From a checkpoint of a small transformer trained on Wikipedia.
Architecture: learned and rotary positions, biases, untied embeddings.
Each number is 200 + 40 x the weight over the matrix's rms, rounded and kept within 0 to 999. Layers, rows and columns count from 0.

# layer 12 attention output, 384x384, rms 0.0328, rows 214-322, columns 128-191
208,191,173,200,187,217,222,208,257,172,194,235,203,196,171,217,237,259,210,113,215,187,262,177,276,224,176,195,195,157,277,169,203,128,181,203,116,126,227,202,230,205,149,224,217,198,275,216,210,188,189,198,217,199,126,178,255,183,161,157,248,208,193,189
156,223,190,207,185,190,174,225,193,174,216,201,199,209,228,154,201,230,278,214,218,160,185,198,227,129,253,199,198,157,138,202,230,274,224,184,219,172,203,241,132,207,218,236,163,278,77,183,231,183,194,271,159,142,198,212,248,242,206,214,216,162,156,108
139,218,283,233,253,171,155,185,183,182,226,148,214,195,208,213,246,299,283,226,157,225,256,171,174,129,225,158,227,155,96,162,216,201,211,208,217,210,189,237,131,208,264,199,158,256,152,202,255,159,197,267,131,166,199,301,213,185,159,262,196,192,181,150
192,267,166,248,193,148,196,259,170,190,244,237,196,259,247,168,212,232,247,204,148,236,135,189,194,170,239,244,296,250,167,149,203,153,218,174,161,157,200,265,126,267,262,305,158,188,235,216,239,201,191,280,241,194,163,197,228,223,143,165,225,258,109,136
242,177,200,227,200,198,242,213,149,273,179,202,214,138,204,250,179,166,169,159,246,194,193,213,267,178,142,203,180,256,186,162,183,197,251,258,222,196,141,117,217,171,236,237,150,180,120,164,213,217,199,134,177,175,173,253,204,219,214,229,241,160,239,233
220,218,257,239,205,232,164,233,164,208,205,192,162,237,280,212,239,196,202,238,151,241,151,162,156,198,168,214,221,164,225,190,201,210,222,153,156,224,220,265,215,213,224,243,180,201,206,185,221,204,214,189,213,234,232,233,231,187,166,235,235,237,252,227
203,172,242,216,243,201,204,183,174,208,157,171,124,215,228,197,221,185,209,292,156,257,162,127,145,247,208,186,186,190,170,138,209,175,217,194,181,131,195,170,202,165,232,219,211,274,203,215,209,169,186,184,202,201,199,132,172,165,237,187,161,265,219,149
133,169,242,226,227,203,275,152,236,264,191,238,151,188,206,150,198,147,219,249,243,200,208,249,235,161,208,257,260,275,258,275,142,209,228,210,233,227,177,149,238,128,226,168,212,191,267,222,183,191,237,236,274,256,253,215,280,192,252,178,173,185,177,167
213,171,225,205,254,210,211,181,245,217,179,223,188,188,146,246,180,198,193,201,175,189,170,217,205,194,198,185,142,199,225,195,232,222,276,235,166,226,173,198,178,164,257,190,218,260,147,154,194,292,149,185,232,190,225,209,193,166,226,235,215,174,207,130
177,172,244,188,241,187,209,193,205,234,165,252,174,204,180,120,226,252,295,215,210,278,224,259,218,156,207,263,183,254,180,151,269,213,292,214,184,191,183,185,184,165,220,205,142,193,236,178,220,221,153,190,246,238,233,292,216,181,253,205,239,190,152,183
198,177,183,222,241,114,113,240,214,148,183,167,228,208,226,183,224,250,226,208,175,222,199,151,98,209,194,201,208,154,179,222,230,148,221,190,156,165,190,291,223,175,225,139,176,226,209,164,167,204,216,200,207,144,244,107,213,229,231,181,104,181,193,169
149,184,263,174,147,287,163,120,190,157,179,229,229,212,208,120,296,108,202,255,237,90,270,170,260,228,152,215,181,156,182,238,275,235,93,55,164,197,304,174,239,117,140,311,293,190,296,139,143,144,228,179,118,196,294,266,235,96,199,92,201,156,177,256
220,227,184,215,234,196,183,236,110,189,214,194,210,166,130,242,225,145,163,154,156,245,194,190,162,231,115,173,158,212,185,142,177,212,185,217,167,218,150,93,203,206,174,219,224,172,153,218,211,176,218,187,198,267,115,192,212,206,190,193,214,160,181,200
196,281,167,186,141,211,167,182,183,193,233,253,214,176,204,140,235,188,110,148,259,104,235,206,210,229,227,171,167,214,205,252,156,188,262,140,250,207,175,193,273,185,195,230,140,171,147,169,175,138,180,171,232,194,221,99,185,191,162,218,144,146,286,256
223,221,203,166,238,207,189,229,198,241,191,233,220,241,210,159,175,206,174,174,125,265,159,219,162,166,184,202,246,207,159,205,221,141,174,164,190,216,215,215,175,230,158,192,187,219,214,199,179,178,167,246,166,273,250,192,259,163,236,160,230,246,185,225
284,176,167,207,238,172,144,171,232,246,188,163,266,297,253,221,117,196,165,216,208,204,177,195,212,236,234,113,199,193,203,197,223,226,99,242,217,191,181,330,206,197,287,152,176,215,137,207,264,226,275,216,152,164,167,112,171,231,225,287,178,181,249,253
210,237,142,190,232,211,230,169,166,190,177,239,129,248,198,177,219,235,203,192,174,178,154,191,206,238,178,157,147,243,260,201,216,301,184,198,137,262,162,162,196,224,204,186,218,216,137,154,162,265,147,280,138,177,255,217,186,193,251,170,205,197,190,215
210,200,254,155,172,211,232,194,255,143,122,201,180,201,217,221,190,200,183,223,163,165,153,203,245,190,170,135,216,249,227,214,204,202,157,147,203,147,225,166,145,156,148,237,243,180,213,268,194,159,153,192,147,190,223,186,192,153,196,139,240,186,251,177
161,269,202,218,208,191,191,273,175,120,183,202,242,212,239,156,192,175,167,150,176,266,205,148,147,228,245,211,226,186,136,183,190,131,191,160,196,228,197,236,212,242,173,162,141,167,129,182,132,274,171,180,218,189,201,130,163,257,187,178,215,221,169,214
210,186,205,173,230,228,120,253,276,154,225,175,228,246,171,189,232,309,224,137,256,176,153,188,200,138,164,208,187,142,207,201,185,220,163,211,210,163,273,226,145,120,155,245,62,138,215,169,348,200,196,165,212,212,183,131,168,143,152,266,203,201,210,164
208,193,240,136,217,214,189,153,202,245,199,171,227,232,172,197,215,255,187,254,127,214,146,193,198,149,188,126,183,230,208,216,215,232,188,235,188,166,131,175,163,175,242,219,198,192,168,215,226,169,203,245,182,266,177,191,253,182,212,256,254,152,259,226
167,166,217,243,182,204,239,195,202,213,201,196,183,175,253,220,214,171,207,230,183,268,159,157,213,228,149,261,218,257,238,196,248,166,231,193,209,193,184,215,207,214,192,181,187,140,235,184,159,203,157,209,188,226,246,223,230,175,179,226,164,237,189,180
112,197,243,140,202,136,179,251,215,209,137,214,161,196,245,143,224,247,153,265,251,236,169,244,224,230,223,212,237,184,265,233,216,132,225,195,123,253,176,250,248,206,203,183,226,218,250,182,211,180,141,232,230,249,175,153,238,183,205,221,204,259,221,207
187,257,163,185,242,222,197,219,143,174,206,200,220,216,179,228,238,207,217,211,246,252,175,193,214,224,215,238,229,183,173,262,143,213,156,185,210,194,223,142,182,231,221,232,277,217,225,187,234,171,267,229,187,243,214,183,239,181,174,205,167,134,143,232
144,243,214,176,175,142,164,217,200,186,139,161,113,222,215,194,238,261,193,194,194,170,163,169,257,209,158,157,216,148,195,168,170,211,170,142,158,168,215,215,201,170,169,245,184,257,212,242,166,141,168,189,143,238,169,191,265,161,156,178,187,180,241,200
228,271,214,238,152,117,180,172,166,202,232,230,178,205,240,182,222,160,191,229,191,217,190,227,136,192,259,285,267,263,174,193,217,140,212,158,233,158,250,191,228,238,172,206,237,191,245,226,146,212,209,245,250,189,178,148,231,272,181,127,206,257,186,211
238,242,199,172,146,203,174,200,148,166,240,181,223,256,202,197,234,295,192,120,235,221,166,228,159,176,152,174,156,190,205,241,149,266,199,153,272,154,227,172,192,150,147,248,162,192,193,172,234,147,189,149,142,188,255,219,196,190,214,203,181,149,178,223
224,241,153,235,242,167,160,231,185,196,298,176,216,157,194,227,247,135,223,148,146,270,228,218,164,177,183,242,219,155,124,257,165,256,263,254,226,281,143,160,192,171,142,182,190,236,203,202,195,327,297,167,181,222,181,202,184,282,232,253,114,253,138,185
223,182,153,216,212,231,227,203,265,224,192,206,254,173,153,164,144,241,154,195,166,180,128,180,162,206,188,234,222,232,182,219,130,203,195,255,208,251,200,207,153,181,160,182,228,173,160,211,143,176,139,160,184,258,206,201,178,213,219,167,210,208,191,172
77,226,178,171,284,150,194,238,189,191,161,183,183,222,225,218,242,224,209,210,217,226,199,180,193,157,218,201,236,236,176,191,191,255,160,245,195,187,177,234,147,234,227,175,247,165,175,196,230,195,224,254,182,158,194,230,196,287,227,202,189,171,196,205
205,177,176,245,222,228,192,233,203,177,209,117,229,266,154,166,196,213,200,243,174,199,191,159,81,251,172,188,205,139,192,234,232,190,194,207,160,207,221,245,180,211,166,136,168,260,237,233,205,151,193,194,219,239,189,208,171,221,186,167,172,134,181,208
175,245,164,156,205,194,222,172,189,213,173,224,180,266,274,200,261,233,163,216,187,104,248,127,225,263,167,191,227,217,200,225,230,205,135,151,105,173,197,188,150,216,247,156,246,211,192,161,183,251,227,220,128,190,284,184,160,276,257,109,188,198,245,209
219,171,243,197,214,226,183,189,158,191,195,182,236,130,188,254,199,127,181,228,126,217,156,246,122,138,271,214,193,183,102,176,274,152,200,268,278,208,125,166,125,207,159,244,228,224,106,229,255,263,231,198,191,196,186,268,237,233,231,270,175,201,181,211
230,130,150,280,156,235,221,197,198,205,221,201,225,169,177,222,115,118,233,186,221,236,215,200,211,276,211,232,230,185,263,104,231,172,209,235,251,222,203,200,259,240,202,163,152,179,195,205,192,237,225,181,191,145,188,197,216,258,212,170,204,209,163,161
158,177,179,142,205,238,173,169,238,220,205,228,236,179,146,195,223,198,173,232,209,156,153,234,133,137,121,197,255,195,142,294,173,257,168,182,161,223,175,191,180,147,218,258,244,228,224,217,114,228,207,239,190,245,182,181,212,219,204,179,271,179,187,156
224,204,150,218,205,240,201,175,225,165,196,255,227,248,262,250,237,207,248,168,183,191,154,265,188,206,119,227,202,164,169,196,214,162,191,140,183,124,264,276,177,222,227,274,198,170,182,234,190,210,159,226,180,239,235,174,171,208,135,217,225,220,225,196
254,148,209,259,137,306,233,204,150,252,230,177,180,172,158,246,118,167,197,239,212,186,175,196,246,228,192,157,173,266,216,207,147,222,188,241,199,238,205,198,204,212,237,191,236,111,184,266,203,196,162,225,268,154,231,167,176,227,223,162,234,229,190,193
171,228,130,276,168,162,213,249,220,191,266,183,132,207,170,297,229,215,240,194,231,191,206,190,208,289,229,162,221,236,297,181,244,216,183,267,198,258,186,167,309,204,170,91,275,192,234,207,257,255,181,175,220,151,230,232,143,217,181,264,160,207,171,130
190,189,149,231,211,240,190,159,185,196,213,208,249,200,193,140,195,208,187,241,268,214,284,208,192,207,213,177,186,215,189,204,227,196,245,161,149,207,246,174,222,170,222,269,163,147,238,150,195,168,206,191,192,183,201,203,205,212,131,184,127,177,172,176
237,211,235,242,229,190,265,192,220,186,185,165,184,246,238,182,230,229,160,247,191,262,253,232,136,220,268,125,190,156,150,201,228,229,163,165,218,183,243,258,123,182,224,192,150,297,222,174,239,75,238,248,184,207,237,154,170,135,249,145,199,174,197,154
194,197,193,172,214,166,205,166,189,178,180,160,198,207,234,134,219,196,231,183,232,185,195,160,214,222,208,183,172,259,269,140,215,279,161,193,202,186,169,203,286,228,181,131,206,198,216,108,243,249,211,197,209,139,215,231,182,233,208,233,114,162,212,181
151,191,231,207,246,238,197,185,135,170,199,251,156,215,225,244,192,199,168,264,142,191,251,235,244,250,250,176,246,210,189,219,214,181,288,218,200,297,186,231,130,185,239,152,251,240,157,250,213,200,225,282,126,221,206,148,261,181,307,248,214,224,248,172
226,234,214,244,147,202,169,180,144,173,210,139,187,243,253,208,198,176,187,226,212,171,128,174,204,169,202,233,224,247,150,234,161,211,108,178,207,185,246,231,247,176,206,251,272,152,218,253,185,200,155,130,242,172,158,178,137,236,127,150,206,142,246,261
252,203,193,167,226,172,187,202,203,188,193,249,166,221,199,171,175,239,169,163,194,207,254,224,206,223,211,213,118,203,164,229,211,181,193,189,255,243,192,220,211,209,167,234,160,308,162,218,222,238,201,225,159,167,211,198,199,186,216,120,224,187,215,207
171,232,219,187,278,144,221,166,237,260,237,156,140,173,122,149,293,199,231,250,200,102,175,213,146,172,207,81,283,231,227,297,203,367,220,334,181,199,79,168,264,132,151,114,301,195,278,205,221,243,258,254,225,244,295,226,145,84,288,177,183,182,79,189
175,208,250,140,202,209,127,197,179,248,181,208,134,131,239,217,232,255,198,246,117,195,220,140,147,161,199,158,217,182,141,203,190,168,234,214,194,199,226,172,198,252,180,165,203,160,238,223,147,232,193,235,212,184,215,213,247,132,201,176,173,197,184,245
173,263,260,233,119,186,157,153,128,169,140,159,188,145,251,135,292,170,169,248,259,152,198,137,248,279,219,202,164,253,287,228,181,206,219,150,164,191,210,157,232,205,170,244,196,184,177,207,205,174,190,215,186,219,173,196,301,284,147,150,140,207,207,187
266,233,211,200,148,240,187,245,112,147,159,197,159,205,216,190,173,219,188,152,181,182,172,180,162,192,219,153,156,210,168,186,175,210,149,188,178,227,182,199,201,226,191,233,244,180,117,114,162,231,148,198,177,180,253,215,202,172,219,187,162,225,219,234
173,215,276,179,197,163,167,219,146,149,222,188,193,204,194,159,254,198,160,259,168,223,219,184,101,195,215,193,198,160,169,206,208,167,219,147,196,255,182,256,181,140,192,238,199,267,174,165,188,171,191,170,152,248,168,235,231,179,187,202,243,212,271,177
151,235,193,251,202,135,207,167,155,170,229,155,247,295,185,210,222,179,177,230,265,226,231,240,182,197,176,245,257,188,241,185,238,146,228,199,174,217,235,253,224,242,217,207,239,273,209,163,185,143,210,189,181,230,166,238,234,204,152,251,218,192,254,230
160,221,143,260,188,234,184,223,215,168,316,151,141,234,158,230,190,217,247,143,194,248,171,240,166,197,192,218,302,150,166,237,211,216,234,204,263,244,235,190,167,176,184,185,271,208,205,255,197,187,192,175,199,181,157,212,86,201,221,176,250,165,162,146
159,225,184,229,194,159,221,250,188,148,216,211,184,189,229,236,208,198,177,204,257,244,220,162,236,199,208,212,252,246,231,223,202,244,209,216,168,271,138,185,252,195,243,206,238,173,264,202,214,171,274,230,167,131,140,172,172,203,251,141,185,210,172,185
188,261,232,197,248,95,196,271,178,179,127,172,234,136,196,167,261,210,133,137,269,244,142,232,127,192,221,258,214,233,201,191,180,161,193,235,181,180,180,164,250,204,122,184,161,176,212,153,176,180,115,149,285,238,141,222,248,228,185,196,219,211,181,205
179,215,204,234,196,190,215,218,211,143,198,198,175,259,236,186,178,170,227,150,180,237,230,222,220,222,193,225,244,184,217,156,251,196,203,215,188,190,193,207,177,198,177,211,199,223,182,163,252,259,214,179,131,227,183,258,211,292,193,264,222,195,151,199
250,191,252,165,202,162,206,192,225,196,158,201,237,231,230,258,113,237,148,243,241,188,188,254,199,245,228,156,193,215,198,189,241,158,174,155,169,247,236,236,194,178,201,233,217,167,158,221,202,173,188,169,232,137,180,246,157,183,243,150,228,194,259,222
215,156,187,179,200,206,192,237,248,198,253,180,192,214,214,252,141,304,230,182,175,250,168,175,181,178,165,197,224,156,180,177,246,249,188,213,254,206,207,250,168,203,166,152,160,217,160,236,165,212,167,179,128,138,196,215,123,251,255,164,214,190,151,135
276,161,205,147,211,231,269,179,187,222,156,241,151,208,167,234,163,175,185,212,116,216,208,235,256,194,164,219,145,240,190,155,251,226,256,261,203,214,178,195,116,197,224,206,243,235,240,144,155,205,210,252,181,226,242,194,259,235,218,182,220,199,170,170
217,155,155,207,200,176,199,192,193,230,208,244,223,181,184,285,171,230,153,212,225,179,215,237,187,134,287,202,161,247,229,215,186,235,184,211,239,184,193,231,228,170,223,248,247,139,242,208,170,240,209,170,198,148,183,134,136,224,190,216,196,127,190,231
161,223,152,182,277,186,203,188,177,190,152,223,227,284,220,206,183,203,211,160,230,181,222,281,208,217,168,182,199,191,147,215,185,204,152,184,248,208,198,280,226,242,210,136,163,187,216,207,166,247,176,204,146,158,205,151,204,222,237,207,197,189,194,218
151,214,231,209,201,211,178,181,128,117,195,179,152,134,205,168,258,183,162,257,183,146,210,179,183,204,240,123,229,171,224,236,178,169,285,185,218,130,217,96,174,180,155,225,239,291,106,177,219,183,193,157,223,208,164,190,255,176,163,216,165,162,251,227
227,205,164,203,241,200,224,218,227,267,209,162,169,161,176,182,204,227,178,196,251,171,154,140,275,223,132,185,234,232,261,238,250,176,199,227,148,157,161,209,245,140,281,190,224,183,156,227,225,269,212,149,218,221,175,207,155,225,146,212,216,186,222,184
229,167,150,205,207,297,192,246,216,133,240,225,170,146,192,201,128,224,203,153,156,225,258,186,238,193,190,133,189,132,184,139,174,165,210,180,190,186,240,142,166,235,253,196,175,196,165,175,155,215,202,203,185,211,149,201,268,196,150,165,161,177,197,182
274,198,189,232,193,203,226,206,158,193,186,210,206,151,238,225,139,194,207,225,163,199,58,200,181,223,280,186,228,224,173,236,90,171,206,246,207,187,252,240,130,239,216,232,233,216,175,264,221,170,179,239,209,155,137,72,301,194,249,215,222,263,206,196
260,237,175,189,199,141,202,194,241,191,170,203,213,167,182,170,169,196,171,211,190,210,177,195,237,212,155,233,200,199,223,241,213,192,236,176,148,148,222,237,179,166,182,285,206,190,243,176,206,156,229,187,203,200,253,199,224,171,186,216,167,199,148,269
182,169,209,186,204,180,225,181,197,245,235,178,249,202,218,255,206,195,260,183,239,270,266,197,158,143,120,224,194,165,202,162,212,198,225,233,209,228,154,217,237,167,188,160,124,142,216,206,167,191,203,181,173,252,212,211,221,205,206,270,153,205,138,169
220,217,214,224,182,175,201,209,189,184,206,125,224,181,153,183,209,209,189,136,253,200,166,154,253,158,200,234,209,251,186,235,169,220,216,205,302,181,106,180,255,216,184,201,237,201,142,201,155,189,157,206,237,236,167,183,241,201,124,175,178,152,223,223
134,185,227,229,161,262,154,248,191,240,230,243,221,211,222,235,193,260,198,221,188,156,224,247,147,175,255,149,217,163,151,201,138,157,151,193,221,234,227,189,160,180,248,218,210,227,108,227,216,185,177,198,137,205,154,173,195,223,203,291,251,172,303,178
218,170,199,189,181,225,255,225,235,194,111,188,159,182,164,176,180,225,147,285,225,163,172,190,144,230,156,156,155,208,234,227,146,167,152,185,164,135,193,163,176,121,180,234,252,161,222,162,154,138,181,161,145,186,206,185,215,195,223,134,202,172,332,250
198,165,180,166,152,236,215,173,206,197,252,232,164,195,223,233,173,257,192,220,194,160,182,187,256,112,189,139,244,189,213,203,157,260,225,186,249,192,192,230,143,195,231,278,163,200,191,260,253,212,200,258,172,215,196,213,157,148,176,230,267,200,219,185
194,206,292,217,189,201,203,161,198,139,225,180,245,177,231,221,194,129,172,174,241,215,272,250,212,176,223,257,173,160,255,184,174,219,283,145,284,232,197,232,208,168,213,234,118,187,176,156,152,209,245,171,212,173,123,236,220,219,158,226,169,218,230,248
175,198,154,224,199,224,191,209,199,134,160,166,204,214,155,117,138,193,249,249,191,148,241,201,171,330,294,191,171,202,269,197,290,120,204,248,184,159,205,216,214,223,156,132,235,104,112,186,201,241,175,216,227,229,198,100,140,218,208,164,219,185,160,168
173,220,239,106,210,181,123,147,193,183,176,158,272,257,233,195,228,129,161,194,139,182,172,206,249,252,184,221,215,205,178,192,270,250,115,193,191,213,202,215,171,203,111,233,199,147,219,209,233,185,278,162,99,200,219,286,170,210,260,267,235,220,197,243
191,160,266,246,209,140,166,183,200,194,127,146,248,209,202,147,182,254,228,251,256,235,186,242,162,295,268,254,209,193,177,192,207,163,146,178,175,129,248,205,228,135,178,201,160,173,201,234,201,158,209,161,174,170,164,258,201,207,212,203,167,164,187,228
277,216,199,177,172,149,170,189,119,187,188,208,242,213,276,198,143,216,176,195,172,193,229,149,225,279,210,194,140,165,184,151,198,152,143,142,185,170,226,187,215,226,209,247,246,205,186,156,219,168,237,174,164,193,172,196,261,155,234,148,126,252,207,252
139,177,264,182,245,179,208,289,202,190,77,230,114,174,249,205,219,165,214,216,187,230,218,143,206,171,186,232,173,139,152,182,230,144,220,198,108,137,192,194,180,158,228,235,162,212,172,184,205,250,216,138,210,203,230,220,229,197,232,239,195,212,270,197
164,219,185,262,226,189,192,176,213,197,188,230,216,204,212,250,147,171,303,201,248,199,227,235,224,207,301,195,233,199,173,206,215,179,241,237,241,252,171,222,154,214,209,196,209,179,182,210,212,284,173,231,183,228,186,278,198,250,167,320,201,175,203,134
213,235,207,198,177,179,211,196,168,141,198,195,207,181,230,253,183,188,168,175,149,188,236,156,256,191,233,174,202,161,188,145,207,145,170,176,184,138,262,222,208,243,103,186,223,201,237,148,170,182,168,117,149,113,172,131,217,188,205,165,214,248,202,233
131,196,216,237,254,159,241,188,204,165,181,192,156,177,198,177,191,215,243,241,156,183,176,158,232,246,240,221,268,205,249,160,193,231,177,183,148,199,205,171,234,186,233,109,224,167,278,211,166,122,173,182,190,190,237,196,223,127,238,161,119,147,143,178
191,201,203,163,194,158,175,188,181,235,236,127,255,167,199,169,229,143,170,218,222,209,164,202,143,115,194,273,208,188,132,264,190,235,227,250,260,207,202,215,156,154,246,298,172,158,214,161,193,267,249,214,188,190,255,242,200,187,178,310,195,244,185,192
159,255,209,136,248,227,199,208,166,213,235,229,165,289,193,195,238,221,156,174,225,218,193,286,140,197,211,162,221,225,200,242,178,194,206,154,227,267,195,172,190,200,201,207,245,223,222,204,201,257,205,237,197,243,196,177,165,196,237,269,210,147,209,231
179,224,185,215,210,192,255,190,223,211,222,206,222,211,233,215,192,229,185,196,269,171,221,192,243,200,218,212,229,208,191,243,216,172,280,205,220,223,241,150,152,120,242,154,189,209,216,135,228,149,204,173,190,185,213,227,214,200,229,171,192,194,206,129
157,216,220,155,198,205,137,231,229,107,190,212,130,271,237,201,247,207,166,131,232,222,166,180,250,254,111,153,214,206,215,222,187,249,149,197,156,237,226,222,202,202,138,184,257,230,190,201,208,126,117,191,174,209,186,153,180,173,209,116,234,201,190,229
199,256,221,190,216,168,233,221,158,185,158,213,233,243,202,163,187,190,184,209,240,199,169,255,118,200,249,200,178,207,162,211,208,141,186,182,186,129,198,208,237,269,161,167,172,253,158,228,177,190,78,207,254,184,205,144,244,258,191,201,229,223,219,164
178,153,220,220,204,191,186,219,191,184,180,247,173,159,217,220,234,193,248,282,157,275,239,228,157,186,175,225,257,155,161,253,234,125,227,208,171,268,228,191,156,111,178,186,207,187,169,148,243,153,203,201,193,310,219,229,240,168,176,192,225,186,258,223
165,183,226,244,215,232,163,214,208,200,208,173,226,145,153,190,185,166,171,298,243,203,290,228,187,210,201,229,157,241,214,239,237,158,288,255,207,213,141,185,250,167,194,227,225,232,195,250,191,165,252,237,271,277,175,198,173,211,147,157,146,150,245,198
228,263,168,252,179,210,207,242,246,213,243,193,145,241,202,219,221,220,210,204,208,156,189,208,188,245,203,183,114,247,211,159,232,246,201,194,181,258,149,231,271,223,220,155,220,203,219,196,170,241,206,188,243,195,192,199,197,276,231,175,115,266,228,127
236,191,242,160,170,72,262,176,135,209,181,218,146,173,249,170,190,197,240,161,200,177,144,142,249,191,220,278,256,170,142,152,256,186,188,171,220,87,271,182,190,198,216,250,310,197,202,146,112,245,166,62,174,247,212,315,214,164,183,194,201,237,138,170
173,242,115,186,146,160,200,175,260,253,214,217,187,255,206,207,170,220,170,200,248,216,218,242,218,212,134,256,210,199,190,202,212,164,280,179,178,173,206,179,224,193,218,264,177,173,275,225,136,184,173,172,167,200,248,199,128,143,152,165,232,226,176,207
152,220,157,145,267,214,162,187,250,248,157,269,307,257,214,262,181,208,165,204,181,194,192,261,134,159,244,108,261,151,159,241,176,199,107,127,163,246,228,285,191,208,239,164,148,238,192,192,261,205,203,244,175,192,219,90,131,151,170,362,213,131,181,201
127,190,228,164,193,238,236,116,265,206,219,230,220,239,204,153,223,140,233,230,172,182,148,195,175,199,141,200,201,222,233,143,189,256,157,166,213,204,194,218,244,191,200,126,190,161,167,249,163,193,146,226,234,254,240,147,114,186,220,207,256,198,205,195
267,269,165,170,190,191,161,211,148,220,186,178,222,279,293,224,250,172,206,165,122,182,190,129,231,248,149,174,220,207,154,176,268,166,160,177,168,186,189,230,199,300,142,215,241,152,250,157,279,246,220,159,145,207,209,222,158,174,188,158,135,263,208,276
263,223,153,146,171,212,206,219,246,257,211,239,225,199,234,265,219,168,182,244,132,215,123,253,106,171,160,200,153,185,173,248,209,185,199,241,177,207,150,212,163,177,200,232,154,158,183,216,168,262,157,224,209,218,220,213,196,200,196,221,232,276,236,201
248,220,185,220,205,160,230,250,221,227,250,196,191,257,202,283,188,254,234,118,192,161,129,163,245,198,199,225,202,236,181,167,231,157,162,161,230,198,239,226,199,218,209,214,178,242,204,213,266,232,145,129,221,172,172,200,166,265,172,168,226,202,232,167
170,149,112,96,304,247,126,270,232,242,193,128,233,181,182,175,171,255,199,249,195,176,290,157,252,196,172,162,126,150,212,272,145,166,156,244,179,137,141,124,196,276,252,203,231,200,175,195,221,200,266,167,177,146,190,166,161,189,171,165,165,163,249,325
221,195,137,200,201,248,178,282,188,200,257,209,166,257,161,196,206,303,294,183,244,161,240,247,129,167,192,199,147,169,142,280,165,259,190,195,240,190,206,218,182,173,242,161,192,247,230,273,226,162,196,224,224,218,209,237,199,196,181,141,116,85,147,190
167,231,187,271,222,216,191,215,288,188,189,209,185,108,157,173,232,173,195,160,220,101,224,168,230,272,269,185,168,216,274,218,202,224,175,247,204,234,189,202,181,202,181,187,188,205,164,221,240,169,298,218,257,169,150,180,148,213,207,186,216,184,163,119
202,231,192,275,173,210,229,199,179,125,240,175,247,311,196,161,198,250,301,145,282,180,193,254,213,319,175,216,171,200,264,202,217,190,189,187,171,237,288,293,211,268,233,195,153,177,221,191,282,164,172,205,185,210,197,196,213,222,203,168,169,227,162,180
203,125,187,185,236,245,182,181,211,218,209,280,202,149,229,184,160,185,224,181,211,214,168,252,216,163,213,191,196,192,203,184,239,200,192,187,227,243,222,280,173,195,231,226,190,217,179,199,216,277,181,248,225,203,164,191,217,241,212,220,249,217,182,169
129,240,266,192,256,176,147,223,204,213,220,153,148,128,229,240,259,227,156,186,203,302,187,221,196,141,184,169,271,171,223,177,253,276,252,258,189,280,152,200,221,213,223,134,177,245,164,235,215,224,207,231,203,195,219,224,217,205,211,281,198,208,152,96
268,196,134,175,245,241,185,167,204,249,190,256,196,173,201,244,132,296,200,254,203,216,284,222,254,160,205,225,133,199,185,188,220,210,238,255,251,349,120,231,172,155,259,224,253,238,201,189,235,234,293,207,147,189,141,232,222,192,224,233,179,160,246,181
155,178,253,252,205,232,212,229,292,266,177,214,232,142,192,190,231,206,273,255,172,206,225,173,164,189,196,192,244,141,189,179,167,155,212,265,164,234,143,249,175,215,264,162,145,260,178,178,259,205,209,266,247,226,253,243,246,187,194,248,229,202,220,140
164,159,228,205,157,219,217,177,233,246,131,171,234,204,207,213,169,216,197,214,213,218,233,203,220,166,200,168,231,227,192,231,264,207,86,189,209,105,204,171,214,200,241,218,215,173,150,206,202,155,219,189,174,187,200,241,145,180,188,200,268,135,218,246
240,205,180,214,238,152,221,229,190,190,165,173,198,202,227,254,201,220,216,193,291,253,202,151,200,135,107,286,169,178,198,193,205,214,200,180,181,137,226,161,169,166,206,221,177,206,165,160,174,218,214,175,221,208,257,235,228,242,167,184,173,191,239,171
188,187,208,163,155,189,175,232,200,153,215,240,184,158,218,151,181,240,138,222,212,166,292,202,231,226,298,168,109,174,266,231,208,190,266,184,238,218,220,191,208,206,163,209,194,255,144,241,220,244,216,188,162,151,121,177,213,258,254,176,187,229,259,196
196,246,237,153,129,266,216,190,253,208,184,198,257,258,166,221,249,254,202,209,133,154,167,180,156,183,198,186,145,206,143,201,216,165,208,164,194,124,215,220,210,225,144,259,132,190,233,260,210,176,188,169,265,207,246,251,138,161,173,203,199,218,226,195
275,205,225,163,186,202,289,181,186,181,192,239,204,178,249,157,201,224,252,168,193,211,236,195,183,261,155,184,174,201,183,99,221,211,184,158,202,203,218,200,178,258,243,151,200,200,159,171,202,243,200,225,249,275,196,227,233,232,256,177,180,236,127,215
196,235,238,241,184,223,265,190,183,215,174,161,191,158,191,202,193,157,140,217,104,123,80,130,220,222,165,160,262,198,229,155,175,123,178,196,176,193,195,200,183,229,235,182,219,217,143,222,177,136,158,194,272,229,167,204,203,173,170,202,244,268,334,234
211,213,191,170,189,261,125,218,189,215,192,172,203,237,234,209,231,287,214,157,169,211,192,206,196,229,173,153,158,148,173,201,208,243,123,144,180,164,308,264,243,251,178,192,229,143,182,201,270,184,185,177,203,197,164,171,166,171,164,200,181,161,201,205
169,232,276,182,236,153,270,190,145,263,193,226,137,225,175,174,213,99,249,162,241,226,184,248,184,157,236,271,244,226,204,172,224,218,229,228,233,180,224,87,285,215,220,128,194,234,231,142,183,170,167,127,174,229,229,271,246,158,247,276,183,163,95,222